{"n_head": 3, "d_mlp": 192, "norm_place": "pre", "positions": "rope", "qk_norm": true, "attn_scale": 0.177, "tie_embeddings": false, "extras": ["capped logits"], "init_std_qkv": 0.0563, "schedule": "wsd", "final_lr_fraction": 0.1, "steps": 3005}
Each number is 128 + 24 x the weight over its row's rms, rounded and kept within 0 to 255. Layers, rows and columns count from 0. Numbers have three digits each. The size before them is the row's rms in percent of the matrix's.

# layer 6 MLP down (transposed), 192x64, rms 0.448, rows 180-191, columns 0-63
092:165174157120168147155124107118136107101131129130167103114107110146109142122133134139135118127113151100110101086134116065119134109103125140144144138127150148173119099164136139088144154078162171
094:077114121134097113094097143099138133119110094122110158135174097122118171111160088143102127088078169117106092112142125133113151151136111132113113140131167089154142124157167103125117125111129125
102:105101096120166112119053097145124095144130123126086122123128140117113149105151176139138125093147083134133135145120155125129105135106139091139081141152117130135122103105138141148161128098079093
119:091104143128149096094112151162120101106110126151117145170137104089179109143117133102128123085127113117145150116120154140147168129081113142133156178140140149126145157137100114182136099134147156
101:140110095098112117156116123096145133119102125184134150116136109161129147109146126159125134158092109128115118151066121109135142155137151111138152117128095095126207142096120175121092120127135123
094:112148126137118132121136153154091159159162142129173092106149166098148139114182115069131124134132114120119119126124088094184123103127095100081134142136142138138128150137120079115147148113121136
095:158095130135141105169101117143127122134116131154141132090127117094165111116076122159100163132185152119103136149128157140147122181089109119135123114076136111134123128106159117080099153124143124
096:142132129139152137121177135104200119079138107098135109161174136165090113154100112142119098102097145152122092112110116155119127131123131168161126109143080120138117103107119113141131135132096137
098:172095099146113124130141149157133187167138093097145148107128104134172108127168152145155111139138135108122150170126101150175114122127120145138135131147110133087120185139099126116145094108126117
102:079116126132139128128117163125114141094154106138087142144139117114127101105103119126130137109143161151095172111138162146133154110060157089102115099143167120107082084136108126107110126115135102
097:159109141093143120126178164163138088149165141182165150108130150134149126121129142111136149130100111139133119132176164123135104158148127140127181154127139134079154108100115136128154153141090129
094:060120119134093136134135096097151100115117145127128116128135123133134107157081096165078093122126121107103150118165144142137134107145150194156131128116119112104143158163091139149140154126128154
# layer 6 MLP gate, 192x64, rms 0.442, rows 181-191, columns 0-63
106:121122125097117149136151125127069103144132133129166116088112168161107124117080107133123100116147157165124121116139158146082162125157137144134132162166128144087134102153146128163089115121162162
089:156115103161128167098117134115139118112126126103126133121091105127081142159115139148175097124133132125182156157120138117072106120142141137131106161110124132163080112075123111138124116112120179
102:095167129117113154120118139124133089117137111106145087119186136158100116140107142130127079110168148117129096147130099111111116137129126132116084130119141172146140124085152112112118114127193082
099:117182126125125163139149174122119116122105098117146108127151138125132138166131067087151095169133129096120112139115122150123103108166162079121172155120146137155141136084148102143104119117123130
088:117134101123103165126074136151138086078108155124148118072101155122110103127156126079122142132101130128104130141170141105143132133180082100147118120112115145121141139120096138160121109124107157
102:105142135108151149095149121124149142132133138150102098168103125157109110126113152140106133133162114105136150146114077137100127110172125136143145189154138196132126124159118112175142145086134101
094:189124095128112145122169108117159094145155163096111165146117113181098146152131095114132116156126113165162130149112117116079115122109099082129147108113096123124134132134154095148143114138143126
102:142181155101130142124098094092133114140134134120116106117110096124109129105133128151142109114109121138123133143120105138127118126120101092061159133178172094110152103145170141118106138059134129
108:138188099120153106136129145106106133101121131119147110125162111168118154106116114089112118116164114170112118150125175100132117128093124131145146131161167129113153092159122166083148121097157095
104:143131136100149151152152158099102101117165148114115063131104135071148155136156142175128145133146144125155129147152158163140162101148105106124141095124160121150131134072133148147128122147146124
103:140105123120190151121134141133106128134152128119130125151109130124130119082170130106106074147102140127150099120143116117093124094136096137127139121094116135158117116176106089067109136139175094
# layer 6 MLP up, 192x64, rms 0.469, rows 181-191, columns 0-63
102:156157141111101135099150124098152115136113131197115092128154124087125121099136136133120142166126094119147136137155171144148085079109155121080137130134130162111112140119168126133141083138102121
092:138129160127177162108126147104132124102113123128148180129118113150131109129145077148164158155102165102143128111115090162118126130165134145119128142091138136152127140131065117141099129152154179
122:121107163158078094115155150106106154133120126118127150109098092125136129093182127119119180110145150119101142139148141123097151153110106145127138152127143160154120182123111153158128166165095132
106:101124115136159139131158126139138071129162149123084182095125079150133142128115155088174093104114113150140138107113095161121084124135135119130136104112108118114176117161132136125110117163108127
090:077112114127158085167155148108117133140132105113142121151123160110119172164177156111131096140112113160132152150083083123126087134152126152130123119124169084097108145122105142131134104107131132
097:155147092120138117133152165156109124105128151084121133161166110145148136123127137070134150115096114129115170086121149141136152100169137126156141114135089122102106181126153168153115100129133156
095:153153113154131077125143091137089182156137146118135116130112147169134164157135110111144108149138093108107138195151133099107147127153144164129114114132166145122119112170119096114121150114152127
096:142138106131095122121156142122130146103145176146078127138100149140103162087177111124131131150090128104149122152177119093151123086160114160117116149120093117154102123080145131154111114099124117
106:123143107111133143118158156145128171149192132135148135168104150155104134100112109112114098095127138109146181167123084130116150111132140148118113102098129147145107086116144094128101151171111109
097:059125126120099167144104142085096129147139061127117121133130124122102148116141102131158137164146146084118163134101143129108136113124116144112164117174124119117132135107167092124131154171117113
084:107093103140156182126122130084146124159186149137111110139124118146123124138128108115123129184083107068137143142122142106136111094130135129132130142113135120077103154165103149132176139116141136